Each number is 500 + 40 x the weight over its row's rms, rounded and kept within 0 to 999. Layers, rows and columns count from 0. Numbers have three digits each. The size before them is the row's rms in percent of the matrix's.

# q: layer 7 attention query, 160x160, rms 0.256, rows 0-37, columns 40-79
# k: layer 7 attention key, 160x160, rms 0.259, rows 0-37, columns 40-79
# v: layer 7 attention value, 160x160, rms 0.237, rows 0-31, columns 40-79
# o: layer 7 attention output (transposed), 160x160, rms 0.286, rows 0-31, columns 40-79
q0 113:474510503430452518467461457579450561566505485528491531472496597510488529513517511502503521520549506546422513544529464512
k0 079:486556451524492508490436506436465499488461539503486514575513567598410517508501456475515477437446488517475494482489478465
q1 108:514518491458545497463511575496490479499567445505544507527465443534550528559511434511480566493497524496547561553519496569
k1 098:597514492520497427494466531483565530526501527531503483475529392502488538481525496514509498496536503525489442502459458486
q2 115:508522495502474537515473427565469570521484594494492520514502524562492485467500508491521449489449473543463451507505489490
k2 067:502541436496475525554473505505527595547543483432447531555442498548482479483583447504520441495429496539411449527563499517
q3 115:508514516446500519463497459533389534556492479500444562525477615518523507555550513507468491495503518546471525515510470541
k3 099:507568511472521500482431442522502554578537491536471559505479451524436512530533458516534566406441473510503505486405468546
q4 118:501493510546478493509525551491572498437487518480554459505540419507508462497469466522496441485492473456527468498461527465
k4 071:519470507543442518470485454552567502439497478455445496482570513503502441481491500444499492529496520563539451460503541496
q5 120:474575479441441498552476451579442567566472581500517511528428567573529522513493490469520452469462490498442444517470473551
k5 097:523533481451475508499506508494495552549548563479485476534479498503519436509511538530508490449423458526472518510441423527
q6 111:471566491454481465500469463548494545525497540446479542541426528491492499514492479510520491504465512525473512525487435518
k6 079:539532505496500481503508526475460523558535539519542494474437456514523450462497520535534531499456506466472567567428413561
q7 090:560457542526514530499548505487494483483542450524383506446501490473475538457503534508428530535502569459534522456520488468
k7 087:446407543507519550488519534509431475445469428526493473491521509496522579497518454476450590513525527480550456492601586492
q8 101:452494482452442475563513501558497515507442564514487461523497495526472473532549462497475466486411455513530466502527465506
k8 104:513478492501480529482508490567436490542509486497475515525520472495468403430508486473542523475422495501516561495416429506
q9 091:537519536488533514492487411532499522486480445487458548430531505544455533452487500516457541490494566506542420453516479517
k9 104:449505514558478503528520515511477494457467451527539456462502555570505519479508452463515534473555520489558483473516526521
q10 093:423550450441477505503474519545490509533476481506562555515494534513541440541503463501570452457450429538465550576461447520
k10 089:539561476495515462433503529495477500508554497485527489469480488502463409475493516505537544456511518467503597568420391510
q11 089:586502521532417493496470434519494507396463483501567493513507489498487436470477466497441556503497519431532458469518531508
k11 091:546472534553450517488564568458421482495549556455547529386505539528523495459504500537524568513486531550552464503524530555
q12 096:513549551502465494511516417516512513506423480484469531517495519507406471459401493496472539520490526493545420451493608484
k12 117:496487544519538504535524468468542537479508505502459483544535500550539460463484501528508464537515453513521394429530558483
q13 079:457479525473526501530429549513497559502602470470502497473483506546409462416564520528518472531499471530451509475479507448
k13 079:442511471456530507545470534513558556541480425511553454544516423531503492432520392448484542531529489473539459508520486405
q14 093:492492452500481497525511467521459520495492472459479547532522485535569502538497559476449536481453491507482522540451452569
k14 104:477498458461553486508523554507473510499487441434507548489505549544527466538467595482506545427443504540500501489482482606
q15 109:573445538572476508521455475500494530475545476526551452445553506504512516486495531535462496544506530487518452522508537438
k15 116:540506510545486536548504530508500501482540535493552531501527462485507542521467516465444489567481526444574455445538545537
q16 101:578472510474450509465473504468507481531526495488418502539468514493553523518507511484522570484508466551483462418533506524
k16 105:547491538530474489555439473490583571498457520513453501522433591489505531534600516527526474507488497467439506488521542596
q17 103:524493505509504575509544484517498438488493426481492552509532470506539458553551457553368489407497506462565446478464549526
k17 112:566513517508536535505539512499466469587505403509527502464486516448468417547456535424445552447478527583484498486504532468
q18 108:503553492529555541443504467535476532465501480494518521503512462546539483453506513506454500485531507447577459515471508515
k18 104:528521531503547507437498464514499466499512477547536457411501396471563501482495542516513551515488569532509498478493518491
q19 100:491501482514401531524500515532548404448513504525541471498464502475442502553525418422526442478559543482426497482508508477
k19 108:488460519493433491560482574490474493548484533485536476496526506492507508524526536543414429514503438541462490521519504435
q20 102:439548494475499592494462469471495552494559566473471557492511549542536539389552555473477585505506506558501478498451526493
k20 104:473555489532564456380518478521566544423590535451461449556485459552515493544495570490481585481567520508489471474581499447
q21 093:527485530497553496471519457459481511516447435529504514503527555438512512481517536596473533520484522478529549567440490477
k21 101:565555489507557502457454476436494480454564479458489520504469483400479561552493484495554522504474583493519524532460520473
q22 095:456482521422503471557466575526453506488527549433494540470507515501436436535503491506464426468436507512459509508419499447
k22 107:450488477456516503524464536557429503501502480488572517564493549562471456489469455444552590427530490510533506501459481476
q23 107:522510519504495492490492524544452557612524530494581473512576483593451566573436535549477510473481507528520474529520541497
k23 105:526498509501501541506474493519496478609545510496506486499581401553538520543463481438518512521449484465474396455502498576
q24 106:504506475470529539568485550529477511554496530496556498498455487483476438561484480521468423468472565467421597592450484518
k24 109:498527462488457470538462554574412472508535590499618503489568522512521478499475543549480513492562522539530551535428496509
q25 105:489439468583466527512529466467577534480535491508470505503522417546531518472457496418460484544551486501437481464478497520
k25 117:447465457547441516607489500503505508563403455528569505544505526552541458447558621463484442498501457483523504456506493558
q26 099:458488508469484527517455517527511473532512618492523561464535542488515489502455484504500524520534459604448466518496479477
k26 101:459445451483492533470495553517540499524516528475520453468555500525510510455460423462497564421481516541476491497519499520
q27 077:455474506471507538565430502483518491509464533521504478528451502461435575536492475445581483508478525554458458453532526478
k27 111:425535456431509522565502507502453506529472528509484546507436550592506490530493445484555433457503449549457431462514508553
q28 088:455463505470522507480563519517465489578424474474507485543524504531456454552432439434447492469494553445476593527508494515
k28 111:436473450401485492555520542508364484575468451520496537471512490551497518480470500461515473415508511553534502536442510499
q29 100:472425517499523523474498470459441476493504506461439482527529487527571491474523514491490441504514487600554482504512472472
k29 120:541513444457527563494472431525541602532542492459440418517507461572530494490479511469504517483497503557480464491479515501
q30 087:536514486538461437470549460443518531475476458478517446518502522525499484462498466514511457509527476477562529543533516561
k30 105:604491530553426482489553453458549518538536518495512445490519433476539533483496558529438432583516478452515486489514510471
q31 075:444488505436459549552453499540450524515482571467479474520485491543436523510501442460548503484482500526446494450591560510
k31 103:393525473431473485536523520527433592529463520529502488539483495611509480504511410445488451448539458552504438477534514490
v0 080:505468516500500529570561502356504508582497594552511507528508575446532490494473567484468457481423479478479525481449481529
o0 073:513558523528446514590538474472504487522583527573529545475508490539438566466461510521500543560507544424455455529513519608
v1 075:546481508524562480454505504418328449511543525497518541500541523507504529429524441503484492506513537573537537544489484514
o1 087:474488477529534537535561498459473453426508471536518517573500466483490462553566467491491495411491462577518542500498504444
v2 072:518454482505550509524585530458444486443559511507428549492516514556455481481426494556520494450534499542469511503482475495
o2 070:487507608531532448490547525453518430480559483499416498541472502526485468413503540536501520475486505522494560546524451444
v3 072:426545446444498465465485587511487505538545513501508528486510468532464507488483514531509493430469478606440521575505431532
o3 051:514515523470475458454405506521458531439492422492442507472549503451574488522425480541521496562486492432561506509515508560
v4 081:491503498479589480518555527435539567476545494525435472599509534510476481443479479468443563506523543478475499528483530497
o4 077:494513491497518404499494492474507486529527594471442501553449488600468544531440463490495535523485474433505433549481543474
v5 081:505489500494493493551500533551534514467464505405409448519521438485490511560483492515449539450470479394465505470513468483
o5 077:481440513457491482535460501565468495533498521464532500583479539468518496448537536497468552491487543510523518483519519436
v6 073:508445498503555501509457408496434477444521533446499522497486606530548449485536545513561454501609581435453505516442518503
o6 071:470473470498500524482474491548527432505432506456511499552475533510498482495557518446488532448521498564471536549512508462
v7 070:466496511473500533495455535528466522442486425497458532498512442519395476426503453510562462512485478531560506465523511466
o7 066:465472430457515566541455513535448478469450407453486531548547464499514471542555509497517473424475476575491524498528473405
v8 081:529492484449495563464450439501535501506449542448519510399429533545449410482501519529478511529524493485491504549532496455
o8 080:501544423467524439476460505496482576488434467558458474489481569407524460421516473496588494518537503482515476570522442568
v9 068:412529445463517444502456592456496506547561555477518489491502520476467582520482538542496467434469465541469527586488439511
o9 049:519551492454474485483400456536448513465495443484470502470554492476577533497422474538522509555495497421568489495504527571
v10 078:511536489477454500430493454600559462547515485472434584524414499474480448435499555583507500530456455436469519496563509542
o10 069:491446433430489455556494467559512498459513546596392510546543492510528476450479429549440501518463530504518474436522440540
v11 061:424513440459506427551498487506505480565576518468537525488438554513485564510512538486453509461491483488463537560498437524
o11 041:523552497432522443464450428493471518435531505486422511461487574459575473475432486556527506556473512424564506507509506591
v12 085:563490504516404469503436442479474477529486480395468522493490470509528429490490479534499440486540469477518546480533491477
o12 089:511528536478497602494481484501480508441505514508548518554510437492525455465597536459461529413492487590507471557479494434
v13 082:523482470536499441488555510486562426473435502505529502429545479527467506533435531473470510495490519478528537544518457476
o13 079:491520532459589524514475526471433491501480520544449488468487459380517486430498530499507560462519508507495552552516446511
v14 101:426547434440468447529477527494493558540546531489573505540472499560490494463531482498552486466485457521457541551471449517
o14 045:527503500484494451467443380508486502429529490500430499479517544485556472469429465529538513575494507425581478469523544564
v15 082:537486485507517453481520480469420483441560507533476503486533458538529441442513449515573499479468532533489541517456478486
o15 094:452415514498461520488536496547430458443492464483480488528497475516473444529568491514459478395439458589503560481527518405
v16 068:475473501471457537530509478540498551513481478447491568500463469502481399417528480530639479530504483402505492461508531479
o16 065:517439496533497497476454442487506542490491494430470510523503487528445465421549532498487524472561540591491526505447517474
v17 087:518466543517519548462503472532471468448463459512408547452499502467474496512457520488445495503508554601499454471534516515
o17 046:487504489491505554486495652498493538520452479488531516504534479501487540545567553500483497424503529569388531559487420442
v18 078:496508484509456525500449554468499506471472557420539443569597491482514511512487509515501501409421495539424533551552508525
o18 070:502592508447470464532459489530456562496442474502558538485581505509452480491410480503515523559474455391491523578479509555
v19 068:506533513539493475460477416459561544515583547458448501480483496495468490520512480509440480483501516451557516546502458444
o19 073:426568452467481465496512484524504444546497500464532522472512540476456503510467570490410522518469565457537500503556425539
v20 086:509516507481447578512526489500501515455504542457441516532520525548477470497460450481508479491501530493487491484555477503
o20 084:518562480527493416472499527544466515473506486498474553528545473461495465532393522494538503571508450386537546463544486559
v21 073:535445478503516507438534528551500430487514501453529513478470502504448415568472467469485563494513521614526501544512490452
o21 068:493428599483526457515493540466520515501547489576475571516509495558534445494552479506534578438510530514530495554533495486
v22 079:502441479498502527523508602417365508446588574468508499536493429510446484504509524511525529502482453495499487492430508471
o22 076:521448529487439440498490473491488472495457476521480537521484539564437493429427464535490463557507584460511497472491528520
v23 065:519449499505440505534570653485444496505457528467563469535587504435577531546526513465533580522514514489545475482527514508
o23 068:517459533522485543554482496404509542527555517542489482560522463516452498491471468495538458520546490502502491473497589518
v24 078:547500504510507473439496541508550461435472472433456558519472479577527481503452515429555519547509492485519488534481501468
o24 084:432399556405515488488482520530503446476489478487453527497457495406482456488460421450531486477443523455522469508562480496
v25 084:529490514526514485541506473470543524487515537541515479572537501501478543531543450507459470562447490438505412489453531536
o25 082:438490487504480475490494468483468520506511538541540528583410525518518531503505499485455514454487526547478426473463526453
v26 068:486498507467581450519599596529496524533464447580476565506417502468486490508487570436462542569525468523461451494534495500
o26 074:543461519572574499516529532504524508483570599490468511468465471504535559508481499535513550539501500491513462533449513483
v27 084:431554464451443468527468517472511553532471485444560494531479522530506526491519436493525509477457449476481545523527469527
o27 049:521516500490508445479451403490481509433525494478472518472535547454586411480433477541527513588481468423571479463525543565
v28 075:484547521495478544522458540575518514513498486450535541500498499519492558528502509430454487510497490491403428486584513525
o28 093:495535521531581436458510532482509537480495506473527501499549544532556473496444486503575443548534456437517502501461494527
v29 077:514497520496442512520530419516508539507460516504497468524471508503551465513499453467502467523412460499503502425481499455
o29 075:463399478453430516533517509520475480506531533549530553482500548450492437556500428497483478433470487490476445489533506490
v30 086:498481511507444551431508465596563463500529499539477520456498493494420491553481493479464440533488512604490471502535484538
o30 087:500513518552468472516577549513545495488571524533508532480517519557585504494569472493542535431490534552547504468512442479
v31 076:474503498523514469543467513559379479449516511405535473506484506456554479520554507458458549467489474485563553492508493449
o31 080:515450475458493446478470503507450487515467557486551546503496540449477418554425503476446499572517483427506534496457511553
q32 078:480494526527504365530479574556491490506450501494507513565477519492431521536526497487475499466521479485517463476518523465
k32 073:541473500509488492509544499445569462546527499615524533475420483435516482501542476515430574541591526480465549479518513486
q33 077:449510536507539485518587466466542506451508468462450523534474482507470479518527439528511434492482438487447509519503517486
k33 079:478546516543544470510525484470508477453569464478478517586502472496484536446530488506429541500517532532453553486502507396
q34 084:482432484492502466487511453471515524514457504571517425465512540507445508508517483438468494514511457500438454492527494497
k34 081:534521517543452434549462467500561473485498477521478586541469448452452539514497560504509454511496488519565524507529469505
q35 084:508558467475500517549462422446499489523491564516510548495479540544566478549515412474522535504452531476509509431523487531
k35 081:483511476416493556481494473573477499488490508512517539547475521528568518535491486542610500481435485640513471532494497613
q36 090:507542490478485567530517399515491544511473562526484505435488476441643457462493468533478476500474503502516518484531505479
k36 081:495485468467582543504524531535428507477560499452539423535525552547511474518544454476500539428506563529512510471454521554
q37 082:501489539506540552393522530522481467466526402476391506505472485433531549495527578504540584542529540478498503541488461466
k37 079:523467509571554378486549467506524465528569544517494515491467536509376510516518514515495579513521444451503564456446492493